Weights of a small GPT-style language model, trained from scratch on English Wikipedia.
Size: 10 heads of 64, vocabulary 32768, 87.2M parameters.
Architecture: rotary positions, attention and MLP in parallel.
Training: 806M tokens, 6153 steps.
Each number is 128 + 32 x the weight over its row's rms, rounded and kept within 0 to 255. Layers, rows and columns count from 0. Numbers have three digits each. The size before them is the row's rms in percent of the matrix's.

# layer 12 attention output (transposed), 640x448, rms 0.0369, rows 570-639, columns 352-383
117:105133117156131131138117078121116110106104172112145166136132174149178130128060181076174104101105
119:125151128173099052131089129153153157180141090124157020158144158137176112142133156163126105138123
121:116012134112135111149080123074120121092180094149109176096108166147147152157109095107083193144138
120:110096120120210196123132136141129146083148143070141151094113120119229169174121163131100096152100
121:120127156142179128146078139150138133130101145059161145120170100126133146103094152146117115118151
118:156188107130106128129136157119150093130150124128201165133164139066106163151127104056106127161169
098:125128100121166118133174145141127139101115139109161147119075160153137128175104145114119152090200
094:097147099110128121135159136093108158116085139138160148125051113117135146085147138144114169139163
101:069148144136172180085126105129108175116128121136142184092130141173120120106125106131138141183100
092:141144196142126110114106162091163159129181136196090111133166134120073086097115167119158089133116
085:150108156156102146118155147130149133137194110124109159116156110113072096133161123084132094097131
097:132151173107090105159118140135130081107132147132152110096128135132150066097057183126115171112197
093:151151143120151127109156132127148128160154093204068183060198143101106121095134145126175180072112
091:124147128186120141141095165060114091104164078091103102124133182092077137088092153141158103112177
088:143147072159111104131097119107137108132140146178120147133104085117130082159172145140113140092161
092:161078122102111143128110133089094123140158116196117161139087137097102102144163143155082132130102
091:176124121160138102143129116117149169092101094155132122116123161129098196198226100101167105122135
089:098126074125105135154153132049075122093148059145180128134113108074120143101095117175083079067200
095:141152122163119138085121144188114122114134193160195097147143138137114169171110140135135117126131
089:150096110123144135072126166121127089110175202159196133153159133159134109084159192136146139115093
095:129095154126142124131147143055154132202139087130098141162115083119074118116119146118141096082127
089:098111101110138118120120053094083022169132119115116169104141076111141119133147087122128139116117
093:118174081061143101089068195150113105129126094165127096146143077166116091141140120134107142135100
098:073138103099145148122084170125138130105136157154097133142130136139129161109152224143132091118032
091:130161181147136140096185052093097126118161135132109115118114133129039109144098163113103102116104
091:096129111145116074100161139142140095146138156137125074138112131144131116150131139162100137142106
082:150109061196107121122097131142107109191118091125162131101095125103156049154073084156129118142144
101:123080149133110109102132127139162151095088179119138094078123111126120138152159078154175120107082
088:170117111124142136150121126142075098148115109165135103126128101190136117066132147147133127099149
090:110139153137108153163177101169173112128140120098051180119164111122144131120166105080142120145108
094:157158121114124170100137160095122121137117159132145124088134050179176131081119118140134126157146
091:129144127128155089101129156184170160100128059155126162180110137165164140166123151134101129113053
092:100123061137178100127111073119161135162096085158054060082132160101143117142101135137137112065137
091:116193220153123078110165110131134128123134064122109118138105135176131113127153114132169098172188
091:124163150139103120175118123059153122098132125196127096135113084124180167131112099168161100129136
091:102120109101177109148114121149142169158190096127072148157139079130121113174174129109125135119161
094:138094137077126129121125173084072133137124109145093166153118117143148140152147127114108121108142
091:138087158079188149107151204100174055134141168139123135071134143068114172169095111127091106142131
086:118168112201137128147105126174173100126116162162169119119155132099162091138129148121161139111136
103:127157148115124098086146154161186122143182122150142154101094073150048116108128125137156112158123
091:110151180138111174114157076116096136087108139117112170097136097188131091089077124136162081165166
092:159114113133102152123057146073130154117115162193134124120108144152098146163172156174143096131144
083:189174127068116110147168170072126117124115113119164098136128117106159132124166060147092160121140
095:124179150134127108025124105077068118187142102112161153126092092185096102110129065101099062081081
088:156120136095058113156109074132149125136142150225143201152109147150093145104099127055191171076114
093:158072127177096047115161168143141114123144103126101110109121144165137070155127071141150090126112
094:118176160104113146139091140095108137119124079097158174163121094102075085164099056136187141108155
086:201133140142103144102114080091123152109128158087145140221124124070158122091107136176137119186132
093:100147157125149093130167114116107158077146139057115137092130182135175127143158126150094131105181
088:086078183148082119102137087105150159149056119109114143124166111117080086079137137081091163126091
086:095127114111080156084135134062076136122130075158138142209051100139155159149196077148128165151045
095:102130135170172150160092102144075132135096153126091162154057097192136082184152104087112120125171
095:083152083136165123154141145094148092166109142127141157152147115112163130118118097146090120113146
090:181121107117111141120174102196104121157192123173122095144175119157139116136135104098138200108121
081:158127098078106149133081091090103111109106118138134150122162169145163156109106112149150143129113
087:134129111145097091167100121098105134160135127091173146164140156136164125128133143072112152171096
092:152113098129142144088116154126151149174051120142117196136113127108168108164172109109103167158094
095:143115146163114146096101107135070087207190125120110138156107123138140104113138122126130132134126
094:119137134108149120118149067165173140141180161116178124158195174152117094105179156078132095138053
093:117143126121158186145082069124156099160076137162168132177085127123112130109106178115115093139132
099:118112115144111082128136140121165099126123080153168132193098081108091122090134116107131087136055
090:101094106100126169082149134122152162100133166105128152118099113099112091162152152120124131101099
088:093155135126128126115101143118131077107122153126154137112094106121118103124158209136101143150163
083:096092101129169025139117140083111094162088080081145117124152126135186093127098113114091139083080
093:085149118151147157147130128168104181128124149076179121078138130109132125141061139057150158152077
094:100153142128088194146131131194138133233220195172087137125181129160129152163162148129137130095157
094:120155112117132124165079133151124162180152134152084114143081112138153082100185041132099138108106
099:099101125112129125115090172087114065150148127116074134116123157147117123153121143159157137159128
085:068179168123117138129181170126109087128127152155104081163102097114096195169115194130127117158114
090:088101137132102131134150117099127130176114153080200084121105117167139155120147146172154107087173
# layer 12 attention value, 640x448, rms 0.0586, rows 571-639, columns 352-383
120:110151132131156115122142206124159069113118078143103145081137147142156140132088105101196134149137
119:093172156101152110144170163170185114154118093055134099081105165115100173127111149101173115099057
123:134137122106203059110087196094092096157133114124135155136112068077119068116107125118156118173126
120:113129114110138135171142114110127149117141202108100103100146119080146157100157110132158096103089
120:123115187085114189102144105135105112116093140142079098122119091146136082127137103111091156111068
102:095121130098115149109140128136109115150105167134129141118136089117114109159150064089172100144111
094:083122097068139133134140036103158116141102173131112123100175139080127095167090119103036106160128
098:091174144121133132135124217144135142160073163117147144178122180079193126150138173119131144078119
090:101113169090142146156178081134114077156134059155125176143152156148122128126189161145133170166130
086:111150127146145156157153111144141067122120115078164117161171109127127059175140123142087115189137
094:100119121165094086093104147157117146151146065129113088179166058122123134130101091167129136127168
094:103147168149138134132131154088129091188148180152141139092132093132165132155101154093133138175051
093:140124115109145081144096144139140132099104086174089110109149096101142173105098162132142126129157
093:146123121140139081125178127135093140110155122175151128072100125157149149131123151141110128118124
091:124137120112182091159177082145135140164096113122184112083140041098094133122124105112241119126084
087:126108172129130142158161098121105130139122105131114199134114166052104171086110195081088136125086
089:090103144098131132136162127118114091121154078163129124101042062153152136109107101144143094121100
097:105088126126124158195137066157098147141114080088091118133122106116122102121150148116141089109086
089:110092217110154161129105087078168130141151184164111121162118133169175104114046073173157152153186
094:145117162050157176161119165055135104128222049165152172162062136125142142153130088175102089144097
092:107150131125157084102169176122153119115140152091110136070087166159129085186146079057097141125071
090:144123204138119144083107124095141169101153075088084127158093184159127130125118122174167129092162
096:185087164170089112127111117108189165154055115186149113160113139091133118099130116149167121102081
091:097163160131135055167118119132160132127076186127143159172098136139092125180177173155129105140142
091:123081167121137147099139067151173100137150129132142153136153133181118046158146088132099140131148
084:121162117159138132140149117080135151115119121079101129187144138142137139157162092139091109129130
097:164137141191091087134175186097179117115123066115163156099097135144065162090136094160121136047135
086:137140111108073074108120178150131157101121141087109186117141116106178171128182111074133129084090
091:142158124104114160097197121138161146144141143118095114162112148122162177117103147062122160087146
090:080159205149106114101124123138178174068118147062145169129120035105130098126061154119132093138109
089:161093193183060168110165105096040092107143180137216073091164152130141074126197109139121121101152
096:113107166149120218102162143062191196149108116113138103069086113174196186177094162138157184128151
090:119120158106112083160075105096072125099132108048167101116148149113117117104076166142155143161147
091:128119127111120143132175176093110084072149150192119128151108117067051096155139093144145103133089
090:119102135134087175093136101189177182115122149107162162117164108172121122155116090111105171102154
091:135130107097172173154153123083146133139106082149149129162140160130171118090162102176092063155107
088:124137098102144167143099103177035058166111094118128142114116107142126110159152190121178082126051
086:113111134154120096139133172195108093113159122132134150113072111131095122118113113131123101136170
102:135151202116125111135147208097180144087107121135128105131102149133103173105175175176103100094136
090:065210141107057126155146141098131085103107165160181133155148130154143167073150165174127115107162
092:068112137096131137123171133114151093100194055092143094145100194169138076137106166071105118140166
084:093139117126142137107085085148094114139122073106204107071108139121070131117141066155119094146117
093:221098127114131174137110112096151208107143085136138150127096139100126121154110152184136151129101
089:129140092114134165134137134136114149152149141142170123113175131118173150139157138158153116088078
090:104123095065086142130084188137136113164140070093091102075139124120088122156116082113154106141132
093:155140081139083096164128112096103076094139096132154142126179098102095138169186143168053166181127
088:166106115119113071147127198173069095067129131139061171119138158160150093035093125132102114125174
093:051143102109143070120086120108155055182122102117090163169131086085083132052106136130087144150205
087:139136129115128102161099116100148123103164142130132081089154152147126191124148222193114139200112
087:110147110107154156116087138074076143145153072205148155146203135125087087116136131126120130162124
097:122109116112117163103132069176162129153125105132147155168134160107109190132138183145104109108115
093:137106087115163145110138117152077072127131115187109168105144111136179114131146119108153079155111
089:130125112091123158113168175151114148173157171154057124107130127109096177150118155142160108132150
082:093122167126108108202151104104126157114106129152154115119150115132125104079147196150135117131119
086:166101106154126180093132200187081130149138111127178168126132104150121098063079114112158184100089
095:110106060127141105141100104136163095103142145139132108110139062067166108082093066112077119131174
094:152126077097127057158133155074155111184128141078129109112119108134127106104107127090158151143152
093:094117148059216190113180136113149143082138149070116124126167115133160079088090178132125083083119
093:062103132111118111145155129048070145155106116120083151145145161136119040152103170083133176173092
095:100128134134142190099096167167125150138114038151107122090110130134106114108202094140127149100133
093:144135092104151123161123132182168121139162132154148160163099134139139149179187125104096069127100
088:063162114153142121144119128119043150146139159155134132141127113149116055104142136128144140123118
085:109102133165117199096140135070215117160171159139137171110146109170117168135144071196088139126135
092:130112119142063117069134093082161082109096112111083117064168065152217145118160125094114207099144
093:105104108080130134130131107136147160125170113121102163125112147093153130111129183150213160113174
095:153129136110104134093173126128097178113150127134141159120123160140097167131137054112157154127146
101:163100112127061087110094153120168129124148125183094100076129121155142105127140083149188151129084
088:140139141116158176121081093090114082117123142139081111114109134181098140124114118163156110132066
089:149129147199143112100097131116118086099064179104147169112117107128076151133168099049113144152086
# layer 12 attention query, 640x448, rms 0.0475, rows 576-639, columns 352-383
089:084071201114073123096128122143148130149143131074146134108141105105143114199185117204098106170090
078:181115141124084081097122169124078140119172161135088156132136120174131209091101114171151240084148
076:066076060123133086158142134098095105105111149117037140128109165123118163144152208154058172088148
076:144112090157098129183137141106104153093098094133127112158137134161153119102121169141134110137102
078:089141096133136156076134099146152119142112163162079160148196103201117104127106150148130155123100
080:137165054189186160130099128133082109119186090078136140125065172148098145157070107098167111135106
081:116156164070116092135119123141098150130109117173100132094116078119098095133132110142078138148131
082:076117173145193111107136108092135098106138181162154161098196102141125117139180111149113116123156
084:105135200084089074141184133123115119106089122194153182099120088123139112079107112154120153100089
077:090064148164158120062124138182163080130142170144076156112165139183157142157160164082115071177137
094:096123163090112082125069124141088152130064129221116136144126156107124114118145131130092161158095
086:166180128115192115142144119125125150146109082116135149168067170107091080148105119121033174186126
081:099168160130120094074167133103154148138105083153136157117127111101197140113175160162099140132167
094:071079125156097090104085102170126083106099082145129181150153154118130161108126085091143139133080
085:099133157137169120125113171138135137089076069097090176122150107115186131063125128099122106162098
090:076155118158089129127120124190112117146097127164105101106146146212139120123139172116089138126063
094:108078090162127125112088137170139093163134193107096134124143133248140141129161134185095124145125
086:067158130122177136145120127131106120161138120144126155123174125089114150113167145151077129165108
083:075047102142184133140149183178101144115121131128140104157144139129104128163157090160078107117079
091:170095074096118167113124115095098119108201125100132096123142172056134066155164115162138137116135
088:100108168117110106111109106144128148154112121077053189088161151127115094139098104143122190125105
091:185177086101146123143054103085125146157121125207162149142076108109071111144117175112122176142179
100:105129198153125139155150152188165090127088138078058130112154164174099141140153196116090127182146
098:149155137072180117127152143143097187145106109130135149138113101075114128123110150131104147151101
095:090124113110120120187173114144134109123135147116165104151138081164172100097157169137139128125163
097:124087092145079185121195136119139079137145102096213098147123114103172130137079101150196101112134
096:169152140122126142144113119130151093129133148159124041185113072152061103125135193126148098095138
094:086123081119132117147124135155145153162137115156101092103085100125078065139092158118099108116091
099:115036167133151132101143164143128123165027132037142145068104124157151104115133101173108184092134
104:068145143086102205072114108142151142090180164141123177150140099083122097157108133087171189077120
104:153132063117174133077089121102137133108179158090148184181130129140151131148096087089113159101095
100:157145124122138152115129125094095116146176127178120100120171168139128123052138079139120069121129
112:118143150183095185148129157119118069105074134110111086153128123115110129057141182167207110182140
116:108123144155073153122094148123151102109094189155158087142084088087146103091124193168166096096140
103:103152125118165161124101098187118123161103088120151145113132192130165137159086095141082122174112
104:085128128212138168109134078155134094177146134140128122153123142107110080172145110110148123106151
106:111141113158179131116094105133157157123087147178103140122109127153147142102105124116045182128136
110:065090150074120100148175133105099087144189042187155115137128085096180103109103157179104146130133
102:133120139197191133134095177038106135148163084202086127144177180090111114090163150129196157112143
105:101134140161144129128171179129078190048116142124096090148137181127125154136144114160105166109079
104:175126084115128104156063154110131106138131087153086113135122075156157079151120073107208124123145
108:107128140187121128078130166112162099097112084120147147092115136094111141133147141142183066178116
098:163115126185090094150174115150114148157125179095179048126139133097137138191145093093100111129128
107:111114128133072113119100103151152136139120144108187137104158105146195185147136109123133125088121
100:153102122152193118133153121109137109096142093145060140155148115174118162167131088132089185124138
109:123186098109125160120091096080081121095093142110126125140085094147103146098150141166116158137130
106:128108138117162097095172083106131131078194174164145133131125128053155139093147145119124091135185
098:156119124079170125127139124092115100148092121166112157129163138119121145114156166131120110120067
108:110100121131098130128130105138099123135071162140144139139134128130080141099105162099071131122118
100:073135140139060151114154212123101144143096130174130121126182076138170145093156151112140107150114
107:135131089141116103110113146107092131121150096160093137124159091120146102181101132099151111122106
114:150130163139054143122118135127162139113114133142100079113074118122119197128138118071137090110122
106:127076115121127145107100069134133085089173105129120159135093114076168139109117116154127145125158
103:107170134136139111145066107158055112145117128097167087205128124134153141136065115027126108143116
099:130149182076135061157126135062101092111147142102113136148133161168143120092130138140121108139093
108:169161114086142208115130139134083101157122127148103121133123111100049159145135148174129093160095
101:117109104109160087166118170153069104151154126164123080089133106109130085098090098120147172112114
110:078133119089122138145086148108121105141158106062177103156051093128141143103094123124167108149120
105:114099172122131115120146168127194131157128118106105062089145080114108158139125119095169144152091
107:130159127100103183084130109164093118095099140128116132109083117116145112092126123120122119068079
107:106159154108192156080101137151084161151097075118132088153136118100125123144149069146109166085167
102:111082164062101111157146116079110113130147132176075188148144126098145177053115135123129147103178
107:083126170146135138130152158159083127174113112154101155126119112171157077138114108075107180121032
106:114129137099146161164088112148091152150137133156092101141157125112075100075113159152143105093153
# layer 12 attention key, 640x448, rms 0.0484, rows 576-639, columns 352-383
077:150125105082149100128097234114146087145126124127135079189148146106077116130077108071190200170159
079:074135130053174119139109150149164141082052083131125130157120112122096096130144138142137158158138
076:087138108149096141061127077102149136117113083124156134155098111142178093096147088069128106106079
080:110088137198113109089177100138117114186190134113116106086104102157154132147135090101088070140109
072:089091151123148114095100175097134051074050176173132168169179111193113143128117157134112141094101
086:081113163112111166109206120109101114134215146097129130120138127070183144103103110124064092108093
088:138158112124148137122115119091135151115112109179119189125121120176127118137144165107152162079115
077:105094091134150132142113125150127120127097142184129151153139134168169089066074124123164192087095
095:114160127118210097153085149100155123141061110119150130149156104169146136139117119079128195093139
074:093154166132162162074119175110120092094072121139095114185140142194159113103108114136121170112069
082:102099106188134163122105161134100150113146080103075120157099138133103105137078119091158122131081
089:182064134143096148144137102155113145087137187159129083129149129097105171165150145124175078155132
084:097147113137139142139117151133160145161127168129129128119163134139131133090078104123123205112119
078:156149088130159156120113133121131110207104139157054157161147195209168100087109178181150197115043
091:088143101163148099081076105165090119195088119115130132122111192173125150131088064165117135135104
084:115149133113206099069138115150122120058111143164082145125129173139156164120116178158180141169102
091:098164111100125121077153083081126143100162063138104169152144161137145103108128156087184152093109
089:122122079180170165050105100146137162143116098091090105119150164141163118152098101153105126140103
090:170117121184084133161121114107185118115182158089145110103156125130187162122138150078145112189209
095:156123130133139189149132164083113097110146139182112126121095075127121120159145176151121130116130
087:164171170099113126135126166130116094069105077149137119161174057121163098143109109148128118108141
106:169146139126074178234140127158126104125185157114118102109151094104078148160115188121184178112158
100:072113133162116153123097102148126104143080086164123179121118106094158084161122160127150144117101
099:149146092090130159120106144128080144096163150155153087122098147178111090155121061154143074164173
091:065137115107161089085139109155106137100137057133083139169125205129156107124113066106147159161151
099:068127086181098106129108100122171196130150187110108130112092175118094076136130122122142113187122
095:109157117168171141123066154127143079142071162126109142095144172133181106059136112140140150116080
101:105111113179116091150147132164108111128058109117122126074187115175154179160114096115115061153051
098:221063155077109126114100134145166126140094153157164119112147134055073081201185147173107156137097
100:092104128104103109099159104135163126119134183076131105123150113167134132118066146090112118121095
106:078159126137172058064069138162094071135122154146126140127145102094155112132101110123138108131123
095:117142188149074098118139142071081079070185102157142142148136171152142157097137171173150112144163
102:165153121155088143106122181130059122087124169131105108083139146078066137087182101151127088099119
114:085135087141096163084136065116091158051142189119142104078141152156137135098156193183091050130095
098:156130088081130131123188131087093118141151145083154101108158094114155091176170163092161141149143
098:124151114099136174157128085125180067134126134066193124134112116118109123136097095109199105115113
104:081096115109148147104117150138122097149083133132122106123142118123114120076081054180130140150136
108:120115055084137045137098135069042142103134115176121165132100188121109123147156112101125150157114
099:075155157166113210171092107053126171105149070146101092123117136153092124101153127163151163144071
107:077135090169122097151109160139157131097122190080088141094106081083062126138183111137127142135130
108:139125119141064092118145121127165116083146061182083096132118130071146065115113104118222106136142
103:144131103129071099131106153065163160110191131146151161166060143170082135141158125145114100114103
097:143105166091081123111141165057146098090073143119135128085122072090135140105122102123152122116137
100:118119120161127149083093138146177147176118110131113129098121145159124166101154155078134164098114
096:156085130107108069098141107141107167090170119179134104085129148157117125143131156152167114131166
104:110117128052107161102177144134096041160129079075142055098138157170159155128121175164142126099194
100:133094085124131125114098154103114097118162160160121149120156052091116116095136027117096100129099
100:150043105176119155152206163134143127187139162153116105170126121074119120133097149124154087145069
098:123142116174128178110177115104107085129141135064116146089097054119132158142126105181107055114152
102:102133117133130157149119141126161105139088154131144086092139070118164109144125116094162106083133
107:106142059148088169124092110095098136158143092175153126110089108172133119118127070131008141132097
110:163155128157095141123109144138187126118161136096130138127120161165122125117089144119073112042131
102:154124179088090119135136149149142124126121053166162112159086129138113125168138142149132119108123
097:157142120095168149089119128174103088111137158095105131130098182122113061121170101139156095165146
098:132193100105173170098137121072130175099124150113103170156136176145116156153148073093127109141125
102:149155083080079161081156104092096149074144102146160146095140107122113137122112158129165102134100
102:174100121118163191149126116096135143128145149148106120143149126141164123170111117176164166164118
103:150130108151172108149091057129100189136027179081100176179105141218144119143049121097097104172128
108:139105142108106180159130091167152148103174143134115108105109157030143139120115092176167164183134
098:132131130094140103129138195129112147185133194160105084144120167077097082090125101175151128120148
106:133112174145119105101171158159099134150126124126096126177134132143080146157119131146112148136084
102:124154164106139207160081109162126150117141137157141132147087097115109126091129115167154113164136
099:126115141191175121117134119159112133161184151144113114103182120125046099112135144087147119104096
101:097089121148110124161129145076118182164188067172126112115137122126141143159176099174142132156097
# layer 12 MLP up, 1792x448, rms 0.069, rows 0-71, columns 352-383
093:091142129138144112166160151210106202145151137097126174127117150160156152101156130115179137162121
087:159133234184151135142087089126166110142100096164068134105165112119172116106143140135107167128118
106:117119131144092138181109096116122117171105132078125169146191137111137128110122172110139146185067
135:106135162175143062128102150133120088179075150165203125153103157163132102172158069158125142134121
109:118134131112080102070163096137140136137072165154106094147115156128111107143080037186142117141137
108:110113116091151120084161153157111139133084128169080176139111156118099161169068174065104120127125
106:063093121161163156170180140175131180179152159066119161113109133187108085127185185185110134142141
104:102131147132138167137124051151175173129118099115146133132135195138102167138097068188190139117135
123:121166118146108133116174107128153119085127108177148105134182089162149094110162169096116177093121
098:131111138136191111127130154147102156074172054185193197076157133150142132140144191133094113128138
117:116130144118156137135128104142081135145137090118083111111082143134148115093153133164127100155124
116:106161103116145141093110191097134077151086170127099143139122139154130107155093149113118088143133
078:120146118147106129045167166113137153114106177141098093130071114152109197202114116143141104125091
095:093140133152094168125143152111083189121131126097138098102183160144117129176123145095144165139113
091:104172145167089173107164113089110135159140140132106108124100149100143178081167120173045167172118
126:157117088145114114128134116117119106125144152106132141094121150119142060078077130171122144133118
099:087155132211127121077184136144117156086106097170149129148070133182175167162092099145114155145080
103:172112114114095125071107183075193077164205140147132146127107160132185150182140112119101103142101
101:137105075168093069087149160087142118102113133067143099138143114112088143076112134157098096085107
078:116115165136164164167092168089123123112098128106102157082104122131094085112169171202169056089077
088:136120129181149120121065125148121099107148164172133048147190155142147185174091091122150059145118
107:108153103156127126133083089167136222189143090109176097111163133068055140099143109145133131118091
110:097093183170137117160087117115086120154092106124168143105130157126174094129062079067095162167135
103:152152102143173168129129120101126149124117155120158101122113163123150129143075143164117068147101
114:127176130138138063214116173127103101142043122163157122116108163129118154072107082183143177119123
094:136143100111132142133113103117112100160125138156102170064154091124160128172164140128100072155071
107:151158101134142145153129084089107156083157129097103137126140151105148077140174132160143092135155
098:114144104180093130113089064135121169152098127085087157158187116123155167177094148123085173137115
102:121139082106091100107121055095154118084182142148040181106084166175165106089121119110131097119140
090:085123079129143121114102164144119124132114089179180102066136127181132138117104145115084117134119
095:112149102175098119106158120228170130129160179167105133135097081160128117118133171108094153097181
065:143068179176120119105120134100186121095159103143130150103211143137124106149143064079111094094076
105:110141105111163163153116105187142100119108073157131151088131034217196107136109131158120104088124
108:064166113165254169085170128109147136155152134168153133064105133113121094157084146164154117171140
073:184142152148105129112148129120084080153138154121167100150138109180150132152164155155089130183155
106:121165113137122096148111157120125090086102184158109103167162107146187134172140143135167089140172
087:102157128125220189116180102158171111096152180191139135124137135113105136154148044083130097162142
106:115139112162103155179137107089068097122076161138117167115147078119116174082164144109123145091135
110:113121176136115180127163140119090174155117182114106202070154152157097153162133090173156162175175
076:087117184058117163157158136099143136129141093133120067139180101160126099140139160089196125180156
117:084154138104109112086211088149120120102113100146130142142157087127181158092078122113122181158093
062:130150100144207150113097110120091162086146118211116142121147116177170137138200077117170121048116
102:129144189117126135116147165148186166129143092105129081099159114157136127065218178136161191137143
108:201120071152141163121127065082165073132140154126156121144124149018159183115158141083116098158122
083:084158078144135151187156085176143132109161115122174073104098114159139153113066136159118147121162
089:148116120117146183228106156072156120105101108122125123090116158157149159162175139142118065091136
088:088099150058140164143087142054066162171113089154081170168100106120162099123123098143199079091151
105:125130118086111088084143153210159097144152107151197075136126141115115125076154182110165104151109
124:098181157145100167136096091165217137112101113092137056127187115106084151101141128085150118207101
097:093116096168156131088106105170089127079096131136170135190161187079152170139148177158086169119092
111:130058135171083152108104143091104152121114125200170148155133154176121085146174138134153215141168
123:153118080123134137041161144135103165155121163164139103120120119097166140171105127097120133100136
114:148138091133190090099122115117093079139081182136126162125155139115160157109127141082083118122152
101:094169162123132147171110141154118135147097163127111186098099137135129178119125127171141125142182
082:152185158150076107115164081130081154155091137130074140091154140133142104124142145176098136146064
106:234066099173074100100152087162126092132162126088156122099197132151101099142094109136109104126156
092:122133101146104076138146177111098158184082111108122151148147139104187141144058134133154131153091
080:099167100065120074136079118246124116096127121082151166042148123154125157144105082128163140085106
096:123187124166171085113094169161130191084125107098122125113210136083141148129096122177086060068141
044:153158139172086144191137112061148131141104090092136139144117114179179139130148129104200152153100
080:102204081054143130100140076141105106193113133100083141117135162113139115181157162116132147158089
081:097117116112179161130170167139162133146149132132156134141171145157101113153122167108113049120145
075:157119125178137120105147099185155203183180162108144098166150167100108093122162122098169109179083
081:090151155158140089134125111140144067151140170125118133116151120113062099136118117137049076120103
082:095117129095168094114162125154152037114079134095084147142132117128158049103157094132119180159148
079:108135086156128131141154119141122193176163132082109117128095169148085112187135067000127139151091
103:122138126133074142100099110130050177107131141164124104108153096155159123139197096183135180096089
094:187172115158052174104102096098108136188145078058114102113051075056107106187089150160117083146090
108:114165123142113138128088078207109156160118177147182142143120140087139164136152108118165131073160
095:145092080128111127144191109147129112150157175114148078077097121069106136169162163108132076210178
039:192176123190107081118137163158096168153081158151162155153191166123103047124096123169201150175176
092:171161090141120096106164134146144157040083120146094189151196136120120134129175108129119139125039
# layer 12 MLP down (transposed), 1792x448, rms 0.0254, rows 0-71, columns 352-383
096:178103102149114151130121108086132161112139113138123114120120100122194108174136144171173146090113
087:162175107114122063145136080059115189043104165116180132141121111159120197149105108095060140129074
099:169131157159189126116116219122142110140125097080130160137134097112161112134090124136154116143111
140:130170133177168088137161149113107122136128128043147049086203121123128157115170191065122096141122
113:155140166129135163114128133081152139080148166149141137121101175134121139126157141073080054103147
108:165182123121050099122087135133124122139140082114139137151153158157110097112119078148150074143196
104:111067151142170191110146062113079153176127058084112127126169151147123152150130084131087154105110
104:182184117124124132073147166151168136122090118108162120129037161129119138091114141072127176156145
121:080147177123091135132072165174095074191104125105154139183089139097133172051101113087147120118115
097:144164118126083122129113125133137136137167136102124124131131103171180092093042113126149106137125
115:147150107118125187093164160130090082107105125082092161102128153115081083099117088125200091141160
112:111116165115098121083114135126112143132144142123122172148147167155158141144123137147133121119146
079:110144068122159104202113056123110117166128159123151130120143102066180202078140160152144112130145
097:142095138186127159100086140102239168068144125110207065075128114094108054159117123123129142159124
091:103183061091125127135111118139133107110046092123097115170184107194118078120161156189133133113148
136:101104157136102133157120153119097088126114116117117101120131097085169139101165119125183127087141
097:149122126102132120150106107172116129134118133140146172108159086105141127154176130107118114131163
097:190136094164086071147132145118092071132059159140124119113184176079153178114148122090174174075148
092:120142181098174113131144118100153124085139144154127138172111171116154055132170161121182127134120
080:178150088114118139156118068099129170144123097128145150145149154103172173133129043115146161113169
091:111095085092100091095156143094133132147124143094232167030197133166096080119125139136196185112160
106:130103125121077058146139149162107117093106181103195134161084172153110166127099102119097149095124
108:137049157124127121074110149104139084083110135096167191080201148123098155094080135186102055119087
104:072108119155080094156154136103067091156169119174093120138185130125109109147119115099164183104178
118:086087116145103167112147123158057201181128118133159124138142118125118169135136185131157089088093
092:104116072126128080069099073116184096115121224103140123082146111149151132121176147198128158123140
106:126137136111101136092134132134131135189105121103090131101115073103162137107111139119164097117119
098:192182154146123149137182156122153116148129132147126118090102068138094071067139080074063141167151
104:122124119121093116110156079147181151139142111137146073123176070110044070133140147140170106087072
094:181053143128109105118159117062118125127164082133036150171070076109164166185107103161122126199099
093:172044137122102104144125131133124167121129133148143141138159102084177145092129174159099112107122
064:121127103127196149162121124111094103215082149132129094136088126084134146079165158225114123185128
111:143165130095140101172090113124186145073140119148181153111156116155087161118083110161099171106145
108:093111118159147154072173101140184113155084130134205145094143128153088095081139163109112126092102
077:105142098099129181077137118120174161089154119166186172102160066140131167117161115127195175160106
106:200126094170090129134119121123110147108164096150088127090139119069109128162154105124131148043164
087:163124086145113136145077157085081088171137159070144130088139097104095181065149173109092159122113
111:115140066117131144102143138121109137088156131148149054075130154107126078200158061111130096138185
108:154166097142130145121099143100081123142175144128142176071167118172110121092122132159151154158161
081:151166118129073135081121102137120171151163167178104173147097151164139143144098075128099167128117
114:152139170080072124106096108139161116161158083163095091088123101109124149120138117052115112084123
058:136137176119121162114175148107108120127085121119155136144133148157142140165095196186123159207123
098:140108103131079144151073090134120133113139130085167088085089105157152118097114108073199086146140
102:066148082097205131126164131107199138182108154143082166105066132090153109074182121112136147098085
081:107136092137161170125140095192099078141112097093103113119118165088175070076093182156205153137100
096:075171173096162114066111142130130172101169122093147129183105115147117097177139144135130138130123
090:066115104167115117112210155111124164109145088068176131153118111129139170096127092093060172115137
100:145073123006150143118142142208111086146106138170091146159128128087133126084063157164210101119110
115:170137101150117133111087141093057106135185101156176163075085093182103175161082163169119149102106
089:108101103073156112119127063118118120199094079108209155130170146101085124169130098122141130173102
108:123065180128140088124119099105153158158120147174113132138057130083099126146145125171156130131167
126:080096135173156138154113118150105124143173182132086137143136152111078106210068142085202136183132
111:093130081104149090100107075158105113131113136129115108125093169170143140147139134135175084184095
105:115201170101104035120158125129054141189056180111107151161134116095106140158108126143189167098147
087:157099097144106121111092171135139098119124152145092199107109113191090183133110107125152186123161
101:106137116126108134182120121107112144095139089158136134138099126130152050163118142061117123141095
092:083152161097102111093173134087083169070097139176143151144126158145195100110131113075166139099104
078:105161127147145136106107105158143099137096084124095138136087123138176073126136117175137156093122
093:192144136104111105116150149137158146159180149053148106100129103123134210138148095120143141153047
044:108128109130138112118168159151100081110161149146128105173169134133078073139055136169111081097141
079:153125109053147118105121108155142106153142139136179123097084145109139153065110135104119146155105
082:122123149125124082129145080088127116143102137123179190143160141151134112155136158086180143156131
079:198136151164089155106149136116135188081159156107143159105077135100102091163127125117165130142126
082:126136078156076168169116127126137118135142207182148060087130098132105093136126169160149147094100
086:150177180185128102118144155120113185116162104124099099120109110138101149160108152123184155098094
080:146086036099101127186133155094059183093067180122147164140137124095167117090142077146089077141146
099:141174111168149112082173094166166050155176090155064142127111194160078156154199102091127059137167
091:144090170105096133173084103132110093171079095057145117091117095121130119100150145107160151095190
104:089197122161109191106113102114105128134116119109105114102144159132103131125129139116058139162083
097:153133130062053126134127145122134144114078086169103115098160129136135149120115061088107114105065
040:095164169166089127079113183150170163116118086115148152146107149138098163163145162144176112130123
092:128125153157139168130164166074137124121132137115143140097146138151099112150125132142104158113165